{
  "head_dim": 64,
  "norm_eps": 1e-05,
  "rope_theta": 10000.0,
  "rope_fraction": 1.0,
  "qk_norm": true,
  "bias": "none",
  "tie_word_embeddings": true,
  "init": "normal",
  "init_std_qkv": 0.0394,
  "init_std_o": 0.00928,
  "learning_rate": 0.00585,
  "weight_decay": 0.014,
  "doc_mask": true,
  "train_tokens": 381000000,
  "dataset": "wikipedia_en"
}
Each number is 128 + 32 x the weight over its row's rms, rounded and kept within 0 to 255. Layers, rows and columns count from 0. Numbers have three digits each. The size before them is the row's rms in percent of the matrix's.

# layer 3 MLP gate, 512x192, rms 0.192, rows 380-428, columns 96-191
102:151128127112143135093146109154152101103134168154099146129154156123131141132073096162154030142115068125150133095117187101124162149108158159145082083197117106081137124119149167128189161141125149080100105157136140162118114140175119152092105090186174101149107117124148129078204087190090134069
093:102147111150093173112112136170113112179167109104111136122113182114190151136146184243162063142164128117136149194106121049142068104178108099164116166144150192138078145039122108102110112151162132124135079171096064090152136127136098140060132141104056129158075148123134114158099114137171055074
096:123079208143116143178123104117168121131164073143127123056094144103169139163157171177088088161140203143104113109140141159166104098085112129154092102151083121157090133102080101176123156164102128113096145145097150155140097098114140103183100152095115117072085149081111154165141155097159155110
096:121164112124093127168154129087095172127156105111200099104144153189096115108168114174128090156122102095128220176133143131118089172167164158086144122165109103152131095124144084208129160128156123163095175190092113101106197130128164127145170122117132141133086165239172115070099102105126088090
099:145092126174102097065116063157147075123093143150146185148159102109114077121163181143169097100107118121160118182121125115170130129138111123149113125163108133134112111147178095137202130138147112063092125141165193086131135126107099200155151111118146072112150129118154146186093213134157105163
100:136187103111168156150167189166123128094116080116099084149060086148133129120136136141141142132115099126081107163094091130086046158115130094105154090078134152180139152158131097106094120085158110130103123135115086134070172078099120187090164161132138091149106097114139127129104180071200169098
097:119148120117188097100142107163138145130160160100095172175182138088079077056151199061093117129096117024044115133101110130096127126182160150120107169116142124103123141129159197167120136107159152212118131096131179118074075199150136085088147154135129102118122142144077134177122127111198130133
108:151115160102112113172116137087133092095137087116078116135185161080100168163115162130160120119075102135205173153166112130127127168071058170101122156155142088167125175076157080136110102120131090149127124152146154153174168074136128130123053074138145163167082100165173079159088134162152099111
087:133135077085110170131140162059104176112160115061108151151129121165138118126148162187167080132100163116182125135172154101122134038148143153148098182172233110165109103162143137160157097145145089086128141139140144143160102101123114153106100063123131161151105098132075143093116125101150198120
099:158139144083128231204152154117138140108110118151097148101099100105135163107066146126165137143164103140138080134137137147139109191106158119133119141128125106111082152180101089108087093185123086133074129095172138148063142107145058130096107117076131091144124143091107104155125127135121161099
095:128145143155168083110158122158139130172164077142129132075125154196138077132087148134116130111108133110158125124069170076148122183166149131149105063148122092067112115120166149165097128094109076082149139143079182129073136086107141152108101135190067157144169099161125135121153196165182101136
096:118198131159091049132167087150158122139177098112171111132137143127144074159122132152087130173155148200071122148135106082188122099164071130159155155074139098158135131107111124169183102111076144098106125124121128134089110081112102142161145200135124156150189121117171193149128117193145059095
103:106056125054134190097143130173166152139150060078123115077177144066143130111152158107096091149177176104137116120108151127136154121139102094140127159193129120131111179139166133101151124089201130162121209146140141166102111138105091044089129083080125115110076120135147139118125133193181093137
102:105112202091171149131163109140166106174134168084108134135098102142134117087095189172180164155155111146124068075111132151141133140114107099087140137110147150124106083146118114082093118145135133108155113170120185109103024096139135112110142049120098124084087088141166113115185153094196132134
035:176170165117150154114103093134125093169131131122144128105099172108095121156128186161136148172179161119044114106055121167135116095098189113176134114104073098147164163155127074137134167154132074111092142132123135100149179179134166062101092098099096118147128112097150122124127048156054189151
106:167159126101126193178120159070102155135119146134185112114151109128167159134127145121135116088087174095154119091130092166116141151073159098134094138154154080177084108145198114132115079187135145150057155081103170108095132102139104078157075080228194090148101118128105107134181139138165179120
098:166161135165148162129220146115176075189135169143104187119140151155098096145123131122109131141103121146108087114181170101189154167139159085121113076145119101133159128172115174139135169154099125120157140177120138144145137053114100163110233144203095159127092125147065133073168092086124137091
100:100105202140096155157096148174118092175160154121139181163158081164103063134144133167119172091174112143084072163137102107153131140139124105165162116167114104147166123134098126094179136164103142084095087174154083132164146138147078166192159085092149085126120104120059091138135145173088157056
099:209146101105108104158114074158134116152112172087153144119102142063157092149172108151132139175084073139092198149113138136091122135133106146161165090166115173151085100176164072081103095077136057043136137119121088111138098157099110189140089148098132079125119134131162117148090163137139174094
096:153131160118139170121149149119141159132116082082164092113112122119120071148156067145106106168186103073182181170106143193150188137103135070131127101090133116121116079132079148139127119195143158183129105157143151112102138148078110195083114124115167146073116138147167099091105146149170101128
091:097121168123140157140052108115130101132134132100167098118149140119119126118185193139111168169160171086123121121103115194124211107103169132133109126138052086128109071124057099145139156192110104080114145131126157115078101117116092078111104101200104027145132125133100069160122140143153155119
095:100173113157089108144162087150183106103102080091162179143144139158108186115085144146154137141108161114129064172116063142164104115155152115092122121080130103114135045143169086118073110093103096087092131115130113131173129137145057116108071211153112082151051170191119158127129168149116122130
081:044157220159172153158129094134117127149126105212132082107132165122159111194142115138165184110203108047127114118104095165133139170173129069110094143100091151159130189117120126154140113103133129135118115118134197151179099121154123097154113115167088087128145161065066127125126121181097149150
093:079191124093137104112127206136121159132098055124138053173148114119166126186155136097152096150193071150090152081101101113122143126119116156061165096135090125107100173196099131096128105107121120122139127110159101169120163063131155109100083114139133154170085109171069093135155115104129114178
099:120145127123124131188149151160123072097103217097116124107140142046136107113125102131119066170124150059043092138100135153192193095123180141109179158127136129098164111122173087111125128133157151116153151141080138132115192122108084117175110141162104087118100082114106087139180093109171172102
100:159130154137108118134122131117177063151162152107199056119149178095169104103190147109169178178097131130120185110106113127112166096128127097105109128120090142076152139103097182131121111149104118101129146098132168129112125117117144101178061172176149139142089173121084108147126120119147103108
101:076144116093149126145115132187149127069116123139143142134122113099197137126125169104168143132099092120089097161122093159177139092105093085190130115069147143169119110146090113122178111159092115128196165117113129149136128174157144174065116056118161155167071086121162061140176114102117124120
098:130185142127177111158101140200150142149141106136157114101088137147108126153161127152176104140058123099086129175141149106209141079107114032122189108156100127160138103190098114100095102134101141108194085125124161112080150122105144176119105120183160117163136041171106149141156117121105203167
101:111100100131110138159140158151123111170128183196135164119085103163101136099144147125119102160138157109140123129120102095124124184062129113151162103110117115175097154142122199134160174088126114116103080121145167110114161168078149065153148109106123166159118130147130120092140138101161146131
094:117114181176176053073171139137120150145094065113168106088148130177045132158092139089160150173125096107138108118109080133144130198111105104162062148098160143151139163090109107153129112075133118166105115110067116103133115114116133152117116142144155119109151133081120141171055109152126150125
097:125114103123129160096156102116147106117129214098065138092109179078140091119145115125160174133118140148131125152083109162144164165087161089151178096098153128038149146111080140100147134152110173139105133154117140150092104103210117188092109146102092080174114120170102056082089186108122143146
097:127187090188112122145095154191150120076076176175110141163117105096150153126167144062098124116108150138097179118149122177110127145136073114115106047164157094191157181145124147123102137158165167196095108178161111147100143115115108102107151086110175103078108168101086135126153154090103091129
095:114110165184129165157212181115149067096189148122138162184138117153160109043086129105140086138150096169132107172124130102134162133166143123133142134171149165186143157108172133069187129099125149105105145063079179127137118094094101062089044198145103098124153073142151188161125104111189132122
094:188095169128110110099169116173115117127159133174115126141113115096162169100097099164194113174146115155149121135112145137120134168153144142136096145113124118136111066117159182101089128167126136122113155106173109154111125084150079168140123154091147086108111128107125109102146214130108156070
106:113146109177029163108133119146151100099135105086143153126104108121112138141160138176133120180117112188104175147182113156103109216144112106160081115089112094141170129090173159145092111121053095069071202113105122136149122134065153086129100214107077116172128164119094137158218102108156146070
091:079133168124173142095110193140185170121146149133097124082151154122171152156113152114108135160183131103104116086189110135123140144131176076098144183096106147087084138123189082122081178149164136094100145170158157132137138132105070103175103127131110123134103141100147195142161092144076157146
101:169180127181116145154191134120120085142119023081078122111169149124125177075096189155141097126183068133120095150104122126135150163061132080128165103132151122179130079104182186092125109135148136185123171068094138127117136140100127128112115099126112134174055126201148082141087106116133126162
102:144142157171109133133106075133148091098088168107119112103103181206151153109055078111161085121041121085117048095129130145129163163113172112131099108191103114180170128156090098040137108143069134158140129124129116128154092115157155116167113122133143126125051144134163151082101199148182143127
098:147147111172117137160081151129125162117139132107159133102134101155138123114143067081199171095148147147145098152170109133111100167165170128113167151113072150135137048082134220119103163094152058130121145127104137102107111129142153140104165122115074105118090153118154088150115158160126137129
089:097169158124166175120132127084102197143173164101101153140160140105191157166071093078099138102121166151159129124107094150150160116115141135135151096101113174137119114141140133125131087165129123135104102130103084159144083100118125165161163122099090091068105086122127120112133148157148122105
105:122102137147155205067159104154161105142099084092153140124147093106085109111107132092116077087104127105133117140061149129121140110101161113114087107163129068132128182111162108151129103162145130099179119097168140079146058154096134111101150116120153074152064150189168116119096124184185060089
097:126160146160091125137115167088143168139146138120171106126067134136131180113170153072066128108158125154139101107152155151162113195127085126120080092119126126134055140198133149169097130077130173164119132075197151143160107123170092155130171118159077129139095119127071142166179130076100118161
110:059105176126170103137134155108153137089148090152157142144161148117141123175138115163114105103064098189137171142100137116152140185157069204106146091120142117138152155130142129121142119101074130181119165144160130154167145088133130114178121139167148124097114066210139075133121195135109143115
106:158117079157086187149124146073125047164146132124136176160193121147108010142165146126110130170117146162127133127160141143120167125133096137129142119155098117075154174138076136164153145170166176116198116114132156153143117142165134107052169157132128184142122091155163097128099210164147092120
101:161155155132127088145112137136165161132189116103155080126137129120103135122093131088154159109149164128053196192139095157094139193104095101131135070107136118113142114118173094131130145150128152136056154158163066135099119102141162107119162088156115099151123131172116160156114213223146135122
109:154170127177060152182136115138107057113035157111105131136123117125140135116097079150139107159120124158182103110158048151125148126109102100131107125154150104110105143086090118136145123129064115083141125151176120143124096082097141108185086155150089110129141126137094112122153131110146151116
109:151180104101103172133116159118142070164108109109139111119126103146125136150162156133119153133116186136121121109173141166120167109152158118120082124087099169118099100127100131133134149160125083126161132142075066191156058105088101188085209142120088079116072105183117101176155118121152093089
098:171122140154153142173137122074181182141196159121171117088121079141116055138173084082134160189086123123089172177141146179087164130134150134088133142099116131092126069140119048158128145140099118151108089134089182142094087136103189127104144105170162145139156157171156145076151128183151139200
108:116183126165095110149120092162149124184141090167099146107169128180130101168114127109109152139063128187209112181152110127111142141128105111139071114129153166164141137111081180106123133144101146170124142143092145099110134071170173070121065179125075139156171135145152102146155121149169117118
# layer 3 MLP up, 512x192, rms 0.203, rows 380-427, columns 96-191
113:108162175118135154152172114164099097074131094116111095068106098151139148146138093123134157162136144057136168158065133125110078119125108116205111123132198167111183110121136155095160141102125147149117109179098066142120169158147166141153146104084154116093140074088168138079122152106109166135
097:141160110093100170108128121127126164116120162099181125058114075127131098134126146103156137142144085118114107093175129072114165118104165115160072148119161130070098055138076153108199110152147148086143136088140131113179141174090106115127182132139074082135178145158124218129123201154130119090
094:123134092072102116105142140213170128184168099087115110116070186084157143122139143104193178121141091103109133117115153102089089180115111112132148099112106112146093107159120157091115133073145083143107149110162147112075130146059128173073110121160099058081128092223163118066166112155100140161
093:136132194127094140118211181133099136117137146134163165109137099108134106115155109118105199133127140116181133171121094126209126105202164064147087121152080100168190131129133055122086130124072171134120116129118118162111105129121157123114111105076133136180144167091078169068200108086119126097
097:136135124104096176126112087133170088131198120110128114117149135129130107106109134104183135123123182170165073139170129150104102171137173119140184114160073088144119065135124137114154160095192109157104144097061122127092122123149173092132153075136176136025120102104058079142145107086131128135
097:151080170119140155166129130155165117109091075128101089131104129134185071174131154149125112066170130122116146174134129143130157150137153136136107110152140124164153083107148152178130157133130219120094099172088142132100146167094157169129143114107157099082045150156171160132108110172081115105
100:128098043187147131092137167047120183105082131132145160130147116107000183111100156138122154140146106150144103143115113123150130132152099114094185096088130092139122128129159122092149159141164155085088090039152122110133147102119100162118112092083114128095100156100143143133116106103163122093
105:134182115153173086117154114143104154110174152144166104145164136121119110152120179164175104162149083122181118145083216138151156055131089156138144092138157144185115145203149110123132124134124136079127074155092158073133153118162130140176101202170125133158106105169072176119109085148125131158
070:139116100191123095098137108149146104109075148120119101101141140110061140086092137137112179104148144159120137148134127151115096187097174132068158115065037151121144139154120135141144113132093131117090119072081043124105138098100126075124090105131104078144181196165146144171149138149106080114
101:123135165175069103115085121111133124113129158179120091173103180132134141132158100158110141123080177160145158130154138153081131086157099094179127114161155179111158078170118168137091078047128067146147128172089060087104112106073133130095136097161166189112082129149164178093136137153205130174
085:101154127103121128138127114133063119127166104136089133103096115151113036129118119069165110108100143096110069140087193139093128147162150101110126124101119104084135090068132173138162154087121152123183100153088177148095141123073173140133136142167091119131143092137113083099194086173167144168
084:113190117185099116130140162188105102078155112096095110102088172156106103125191129162109144104174195159082090187158088116114127132127137099110098147090140134147186098156103074143211115098146150117129132166099152123128088106129137196124128125166100149126154129101156138106137183136106165182
102:083156192134095069145105127177104132124110111167069128143174132162147121113170166096164152119042110155165071170090145122133135099094165145109129106094142143137161114143187092100149150146094156102149089176087164133145171154136130161144169104156184122119122111196064161121137117118096130122
096:071080139131198101107133150119198072154115203168144146146101150158125151138065122119121094157120107115168100154150121112115166110145140210159100110077123168099047084127153162128114120178172130155166169182107112133146110174118095150127140169137118094141074052138123156099169059149108094160
034:140071122146114116159133140176102136077102167128107136151115056140159105089139101103097171124122060134143142136165114123140145127161111162104174161143182148115117115147184173115180063101101203116114127116112092131099133067161132200158109131107191151120134052188107086184099147097158078109
104:122053116061119171096130093146158160155176130136112101145113082137146067174143131161104147080100158156085121093160173143107151111111145128131047159175135090177115151103108145126164107135130137127107165093146158125113147106129082114147089134198125126099165053112178174119119103107129133053
104:161094134116141124072133114093091172193117137113144115137164097082114114129106176178058116147090149109059133071097131106173153129166132088097130086186119096110108114191094135143119091119122128148114122143121164121127070233163085109103134136124098083090138144191113131145169079091126114140
102:075066122127131094135117163101148147154125161104128088107086176135161141122150102109121175145167167212157112125086135107172067135169136168109120102104110108103142144122165118153177218144140135063094134133153102179058104151152134112129154182122078140165110150197103113124138162072155069123
087:080111183102180131125106118144079161155135149172102132158106133168157151109116143096098144161139089140150113099145112122174149113146133120143135123149142090179130110106165156096109161145125173197132090177126172111114135042151111156125122137122176116107097166110107149070135085149175115160
097:104159140139161200104145066112069094163133159115148128103075105064140089149142115136111112134068143112089134112109077159134105206170106073181133133144081128091150130113100155122081160151130135147109125156120099121073180137129101088068183125120140121154069105143142146093088124116149186107
101:112123170132118057150193148186145099124182057104179087119158048097100105174206085088080149160132200096150132169192167107131114142155110132106077078125119114121167137132090147118103155114117099084109139167131114131055137137138199106087099131099137157155161147160146085212181144102098139161
098:153101115104158119134161132064134160172159162134177100110162167133080133161151175144148037134124117177130177146109148116191130085136127080133227144153121129183170162183133135149161182148120093141112142182103173125148144198080088105163136107102098096126140162153127158130148061128096138179
108:114138186165098083140124125158113149054095157091121100140150180117146137128168133067161143104113131119141165093102115137167148092109110069148093168127183095102104089086134153151166141161158169152147090122211122091170130116172152123135099121078124092164088142117189142059172111104037113120
095:123141116131155142181128122172167138083119120138096173128135149106176124130175106166114110173145191124121124144189161205159164154156101152097181116076089050156129129101145054120113157129130161099156079113133089102097115101151139103133122162072132146155146127148124111135160133161103173146
096:100129070175128121136157118129135135119144158118060108078168116118194071089195054091112150121187093134097130161151108097129136110130183148122127139102080151117093164136108135142159046045148155151147134139133193071171118147105110135160132108159127104124175109155129129118166155084104139119
093:084151178093114117116084144147158101104105205117159062122108134119100129159084160064168162158074155109124176122174129114138162129112133148105098151126158096149099108148116065103194102121104107151202163097170112147164157126193098106184128149143124076206204144159100067131159088098173151193
095:086127094116075129116198120079108119118120066132105152153149163167113154177146111094155131183108159114135150117089114103171109119121130158125155079048120129191128133124145131101089100129116087058168060100108137216146149096123121180130169157146111109106163063189095155089122172166133093130
098:186082154120107078103126110100070183095116108145118123162145113143111160127144124166131164137106143154180083104139095084096123041158132097081139103143151155136121148090126156110186109153100083129131148097091154182120126097197132146122070176160134153137149105154062117167173129106113110130
101:130158123151125124118129107172138122085100152204108155149089140123147166146134093069127170154146155134066181083143088071141155119102132147142097082168116149103155084083157128164156119107127125102121125068096154159139098113103118149204125158165127157166137099107126168138101143145115157103
100:097143108185102159067117115123085175131117087056114135090106176142129086128128134125147076090110134117153099108115140171110146164157152125152046085143075134173059127138084156175130141107138122152162135092114117102133106116125073122111102092093174075147134152134108116072162116079151140086
096:118179098173149151140103096128092098109144102091079087168155151105111142159109169127075080101115141100150129152139157124104156102138162064111110150146162204014145167151186185124147158166181137183107164153145156152099097101103182159092115137130116160176101111154107138094114168128128147128
105:108086129115139112124134119118102171114126123158084126165179110121178191147099096142102087093148123098144145137174145067128097132109155101141151152083092124178126080115110126116137083106128086164156200181148144129151106146118158110121125119094131136136091144158128143216090114138183065133
093:094118109091103172176205082136096106102124130103157108144172179101111092121079090103163132140154153163085131160089114123104157124082066120202136089105078104085132074143143156089146115060137133099198111135120122218111148132169111152161117164165142127132085139119139141167160104113167164103
098:165142150119125168089099122131123104102170073110101175147138161164204148151090132116191117088124069121184138133129177153136151191145123108143098089139138135108119133195141191117161167097175089121117138089128100116092146123124155114106126092154139147127060089120137134114143154187164088101
091:115122226077114125185090114104128129126101156113106116128135146124107147085126098131142135100119164150119101121147126059113135042128109117114126181132110112130151116082145183171125130228090127136120067132088164145139107097174090151100157107158148183125219071124124119121129169112130112134
102:093066139140106119115168136140111162079100071085091150086118105123136136146085143123166107126124204167113092120079086084097081127111107136129169098078144108079143120108098079132149131100131146118122111135145170181209103171148088080077075151119191128100150171096134133108153121143126094145
104:089112089131118099188097106139143100162176160150170147081140113131065110055105092060105128146133116163150095158115140142156091178153149075091150153164103079133169141158120110135120164074160130137103187123120170096151128167167127109098078107067110171155116179131172091096125160094132110104
101:101142195081121070133175148111115129055151150040169082139139122160136109179135138090133169117128156122093046144181074145128152111149136162118169136181115089168126147162130135117146123105167190129098137131084165115114115107142135140107121111118154125167095152081127095197141095164074078139
093:200096131166063101114129145104088080100188170143147140114109151107159066130202135128182100143089167149115107167165139104158112136219138164080095103198067120135115126126160112151136123134181087130131107097121102116144200146139152153158122097139104115181105102101197114150111113152201081098
095:091129115161139124070066079114148068111111120120121161160103091167105109173079108107131207123144108171044164145051158125101119145171115124134109064158177139125124114134129144148103090137183157144156108128131188155167094155144178119087181113090124071148130084130141143133157127094154151159
112:121123125099120131106076131130051075131135160129144159107169154122126126106179139155114056179059111134077035161185113142109203106095118162096103121209151105167142136098107142164124109100158149156139106121090162146104091148156114140121146130099113149171102132131180082153128074161155077101
099:077133162139108068133160133127187103131126137112137161152110108146149130147180092117132156141141149138117099084171072096151067141128169155071093079082057098164076157161154176152163194104107115062140091120128190096166112096104127109164135132124087072140135178191117113110113099079112097187
112:158123096167127139099169139137093152121140129102122138038162126128159185093088122110125099095084159075172115173169105164158160077133094093158136167141137202087105183138117172133161095106153171121130127149150137166104134133124202131144085143094069128151107099152142120094099137143040141086
099:129149137121099127116162104183198157151099109120119067165181041132148120141118148082107159121127195176120172119121144192136142169140119105080099129167172089132143140068129130158106191122138186098092157127091133165156159104159146113126124097154108119137102181183144104119117201108174095143
097:122117070125132138159123136134061161133154137138149129149171120121158126139171178069115094102150114058135121170107106207138113109141143085165090161145151065118126157127132123092073137129128140124111087164100145093152116133133173145170149056155090178138118128085096129165159135183159123163
100:178160192125138152068129106162142157093167135103105130108139102127151101122099187141143129121161100100098162107177091134127161092117019121129092151154213149089085076136030122093078104154116146154120168067160093135106120103111133110141143108168111085156031151049071138112147106158124098140
094:145089142134119146142168145195150146110103131167117159127115138147174180126135124119143093104161161169189123092123095088134090148080128140121140162093098134096150083158128141117089094136149134085127145108075194137062115135138056166117111105141163113149152193149107102094128163142147101140
099:063145108127107131140149141161097150119165115087173138134083139071121155124120119112071177172104170168078062136071132147092107106167083103110129173143178135089095163191107159126095122133121127139127188060135126173149139112095121105093146095128107109134165086069119137098173176115238108100
# layer 3 MLP down (transposed), 512x192, rms 0.116, rows 380-427, columns 96-191
104:148109112101148110137089142072101101079139152199134132169176183181160138113168097125099089151132140123128086127162138149122148100133158128107076089119099129136115166179148129100093115165099129094129111114108162144201122116136145107115131067112166091162118187159135074128165145143091126123
110:157182182185158104144078172054125143168111121148133125115176182157144142134158152169144123145137152105080093158083141127179148080178156155136117177166144189131161144084123073069121161188085112118134104126129119134092162182103141186085116142110117155138076100077055142141115089111102101084
116:134136174194115138132107111081135092146098109154156138113148115091069156108121144120130095092078141169140131136077101123142143136098130168148164125186116083136133118108167145114148150132099142109084148078104082110154121092157133158130171085134107159114108120159089118173082050116152137173
098:144108159098146115093128087156157113160140164096188087103121147116071114111131115126102119192094175173133234126097117177111146108134135135168118112160151095124154094144135190109100103082152155100137079146114109152112171126099124143100097102118095109161135138153125118144067149123078182120
094:081154118126157122144133141137119129146082176145083148082083087172163121120131072114114153127155110147139169076087160146131170111184138131122095078107132128110109165052138130125102147097096120139180102094103136154177139132119144103139160153123071159124165159107163110130173110199125120120
101:093051130154175138116130096102155077094204185190175189154138144160052153080136146097117100194094132134115142157139156095146148088153119158056140128168135106102088165140139084090099123131098037166111113145119177127124106116113102123138140111138139168129152103121159092146104104081174106109
087:161174202090108155114136102142140087191175137132051088185148127165206096181094149122118131124097131069111107101143151198150126119121118142146120107141106162052155137135092123124115116143129088131145156176122138163094087150109178058104129191140147153134109084098088074112192135159153102112
098:067132122032124172168116081115158103132203131123102082110171086084102077153149093150118175119118113147157117032135101171134108128136068070134120176162119117108120176094123108106103160098128106147130126098107112113154166073170142050147124108168088157060115123160127082126192143106105133149
087:119040114117153168118105146093101130034197154146121150173131090167107164089167136150175114108152117144167142117157169105107137044133135117141100219166222103147140081173124141109148138171160132143126134138165191126174080137082166139143147070066116141111119131139093116073110126131158186116
098:140057072094156127106128124138144166097087090054078094115109093133094122123148158121164196187140162143130098115187154058188177150107147208104153102162180072156085080125110131157179167110142162157116110134139174114132095115168139090106135091110145083091148128190098078154115133167126124078
090:124115111119118134139151154046092115107147155141146169120138127160087126118140086069118110064133095110097217130157090165129110098069116130154164201100129191164122126176144135065094137164161146150089181102171121120111142161123124145098147157096176094140098141155158114113100111086086118161
095:158092100112166142144088115068108107158106131128138140132148122123112087099158102093165187120066034091156125086134197137152102133087124128138104075175153172100127111127181196124108130125122073142184082132128121152113233148138161112115154099138137098099107105102109058204069081132153112112
098:104075150166172145110178129093118104153106137087176125139150098072064076124077101161098102149168157110142181143151124123059147121147125132157138143131085083079137098160116159120143137103135098150116156102154107163175084116110134091142088125055063135116101145120182059141122158123097152127
092:153076075144113185078140124100034190060105053128115155130119120110096120148113087081145134130185152098072164094090144108136119154125134070149134128105120093180206166127131136100167142143167117103111148094162169105150176146130132104132137131078097162099182150158160089102114185114133154100
037:113157150067079132133112087134184147135099161097098173080144081154204123177136171158156150124173139127096153127077092118090126177125101131152163131165041128118114138130114128164168121132105110089119223088130095143102200158147130081131144151151130118150111145166149096080109092108181169103
099:156110117181163104143139153133128125105108118097100102103206145092171156119158125070136191165186144120154115131133138103158142171106136141167089062155112116096164197173158084137169151105131154080126121135143104162139144172113206138108139146114103104141177223098094100115086136134150101115
099:070078077095155128150117142137124123111134065155161122119131124140116158161173174138143174154141127109172138198136136109061118096129159143137133079149095129170096127109155166122151104187102134113140176102180103156151193082142140125161094139138145157181111143130153098192082150211107090111
094:193129118157123097138135189138046101100118128144132167145205110122101115170087137106158104095078109070100124169117101066085165114102104115108192121123116128117163094094156151128159130144155112121166126091092102170223158196121080186124133153114149131156111152064161166169165145158104160105
136:037044149096107101188114107101092133104150192115144143119101129149151100210106095095123152176154123117113141117132182096048129105100081155157107149069146136134080124147081126065116050102158084127151119160133132097085096128069157115119095137095125124170112115105164134109132144158144113134
099:162147097106098101130093174134139176067093103162120121168132096088089166081157137140189175134139108171193160100151175088152126093161099123126148186103164112163106144135143065169143136166197163141135117150134167174174171145154150146189069165137092120158169095154102154131161123136136146109
091:126209116087133224122103120093116170147124162111101116185139117144160121096069152105112066100109140131090095117085122067135108122113086149103157141113126157090132120144122150096161090157126136110138099063155172161145117113118115161119126090126212131083133100108130146067047131107195111093
098:168122096086112085133088139135078120054028114103101137165061137123147156127050088112104146101119135101126096125166122123085149170173125121174119119115153080132122125146093115096083091093135117106106147116138102141135144063117126148114126107097168162129089079154161122082075166120134124094
108:093141108116117173106072102090164104170156092203114197109108064136096105147075119175105139095146141173141098112151158110090113146179135131096149074130117122133122146146143101119119115134131115141129140140096087138031126157078063165097155105170147183078166149144117125152079115132191130162
103:187225106114072103114113114096160145168144146118172125104088157104108119117095117121134142147054163122157154137082133173115114148199166078187116147184148123060114156130127100125170144161135121129127097092176189112086097125204125167140135133158127041130152109107133161097113133134164135131
099:073146185085100121117113089182162158166090124146156093165113160172079148130101119169156137106113202133230115087141162138180044146058105110129154133147159147184120152117169088102147106143138085131093094176103114095099057086158120122149113177141122124173136156092117161125107135069104104182
099:091070109087123084084154116096152130162142126165063128158149128076124153196150144127099076168121104151090072110062123193152032157168158075156118106141156131129175140111145089153110110169163134176106124093113184196106154152142124114126107161137162188083186102136184144077118121201127100149
097:145098148160130092131103160060086102151123137125140080151117136138131115074121095133108165117098169155088149099123135094132197166166093152076140166175101150138109095130149145158161106141117112147085122165097065082131160112133179106146123144114068092171159176108087116117103149200106139079
097:180210088160099128164127115105113140140141118092111091116131147056223157114095104091160104136150159090168097143132190093094132160138171154168148097100146116151162115079071088178121147152173190124164120150118085113068156121145171111134160052083106152112122136141142177139136105081157145153
098:099147170171095137123153162093114121181157090137118101132151165098121125136102135128083107095084099144142124181135112173107071127131105096193126135125113132153098178200157148067148145103225091187120119159094109204193075066149119089157086096147118210113106177112153154132114161138124132140
098:123084171104111118199151126109147156152078127127111074170099150121107132157147145131142158189138089166106134078140181106179107105120092103130182119142141130095158086125099111141071142123172128134110096120136160099072201143121154143164161178152117106116117132114098133149116134145171136168
102:049090132117162126100110127129122109085058108167065127116061147129132133120129104160147096159129157192128164104107190129084141087149113082093175138163147157212108155105064115089086121086085094131116146165159058172120154131150071119184109152148138127107146136148208122140167170171138051164
099:159094123227135149174138156127130065164134168082162158089147140093089093151175112118125141142100140112106105093082113167101145106158135136109106138121141136083134181127123152134118206160148127086119108085106129150126143134175141137125160090158103120134155188072145104080196104100099177133
092:083119128123132087088092139135154145164084170134108173109135112097114131129192177166126162101148081099110131132187104142128115084121131119135120166128137109185115137118124146144133129192129142117070135054120229123091106106144158104178147156046131135107144151052085123069140156182129167146
094:083193169131112156163123089114159204137108139067166115111079082137083152152147117128099138115105150105108156138143056149130035129072135121087124141126096120164144106069106071169087131126139083148136123158085160117132192135156142126120114125200119076138169170090121107149121145091100209189
102:185040048153142090115115098145071175154127170122165099115157120127067109150079130096159116160110123128092107151125121127136119186118087111120089076154134136094169136136157079071171149133184100125087074120115126146118140102066153101178071160103162127130096144187074158137130066126159124084
101:134149143134144080126081118114056154194117133135101110094167135147206122140124153051137103163100031126104166104225120158213118073161122095101075149086105078120170174146093114165114138148133093065083118157194132157104178086143068140149066167192142111112134136164106133116110137148150111166
125:039000107129105113088067111152156140117145162161164111159121129137163053146154061129101144081101155115111189138175120135129139098140093181141091131199116145075143114124121128181120110102100110101115147159141144126114126128125089186117122139178138106109178140101117139115146112138141126148
097:169064094116143155119100104162084136162116113186153123156122105157080085128128190120100183156140119173127152102102118169166094165141099056135123176119145132102131142109112153095105159121142141135177165051137121162144153149165180118127107184090128110084121100130166094129140152128161159163
100:182108144133127097114103139153157150147116122091100088114115095120115114143145170100093176071154095111127084096116096116168184154121122102115124124108174125179142121112153136084142150134069135086111089174099171128092156104138136129175122086182141169148129121171113134129152152124083148086
092:089185118091099150184137106142112101151140142073107139117135187105172127124153112156092148125113165114120125141163131128087160112110120131077225147119098130159094133105162108170148151096122154091083105154155079129137154104097067078098113140122105153115166102137128131133130091179166153080
094:089094147104219161124147159092175154142094062118137157111146071097117093128108148126137140080133171088149184115074168151133053095116176107180133099089107133125075150170105083077167111162158065096145103157188131098163109128134161161098143076094096106088116101145129110110126127122105138097
097:231084112119121114139129138137087113121129077148101108120154150145138085152101101116151114116126115086085119156091177156158153125103124129164173171151191073082197129103149067094130112176171112124107135132133156159105125104140118106089119152112149134141103111050133125135104111196149136107
103:102052126168134100107155070111091108103093159127156116128112170094111114131154081065114140137170161146140108123117137154159162139074172145140171054144052121094076103152085144156144149130128153121146135167146151160143146109071138171103147120119136133114155145015137156140125072141140119124
094:090209154129139138122088137140100096044131120105131152145063196157118158074063093142164090127083096126105115154102126125140099159105226151125185076105134132084079115128144162151095069092113111164118119078134102074087116131103110139128128123097124081116111082069140139092114067149175151117
091:117185134137128134114174131114184108191117116129156115096134112145117174114127136158117162128166107133102172130115125118087087181123118172110169121105121099125177140061126127121135058158165187158077138171155124153118143108088114130087093178147132101149171153136173101132145132100122128137
095:065127153132045121132124097129158130154114138178121156090148143117159173164145072127118134146086138096139091175100064170136136141150175149139187134141091173141085195132205178176208137138083135057121132182117157156142089126112124079165128091053123146121165178156097126100166147137144142122
115:205083144133131109138137060094182174113146155144064128140171132113147099166065107118183075131099095080147119184186133108168139153141131173125108154146106099154148086136139093177108115127136189169102133097097124102105156141088124133098077121150132105158077113154086132131103133126125228148
097:121084083145130127127133152109185126117111169124100113107146116092096077088134187130082116070174111080164113135179098080133097188115164115125155131170076129124160116110102072177166168152086130182148090235182211090111109135194141102101121146131147160161118161138155127113143096115123138141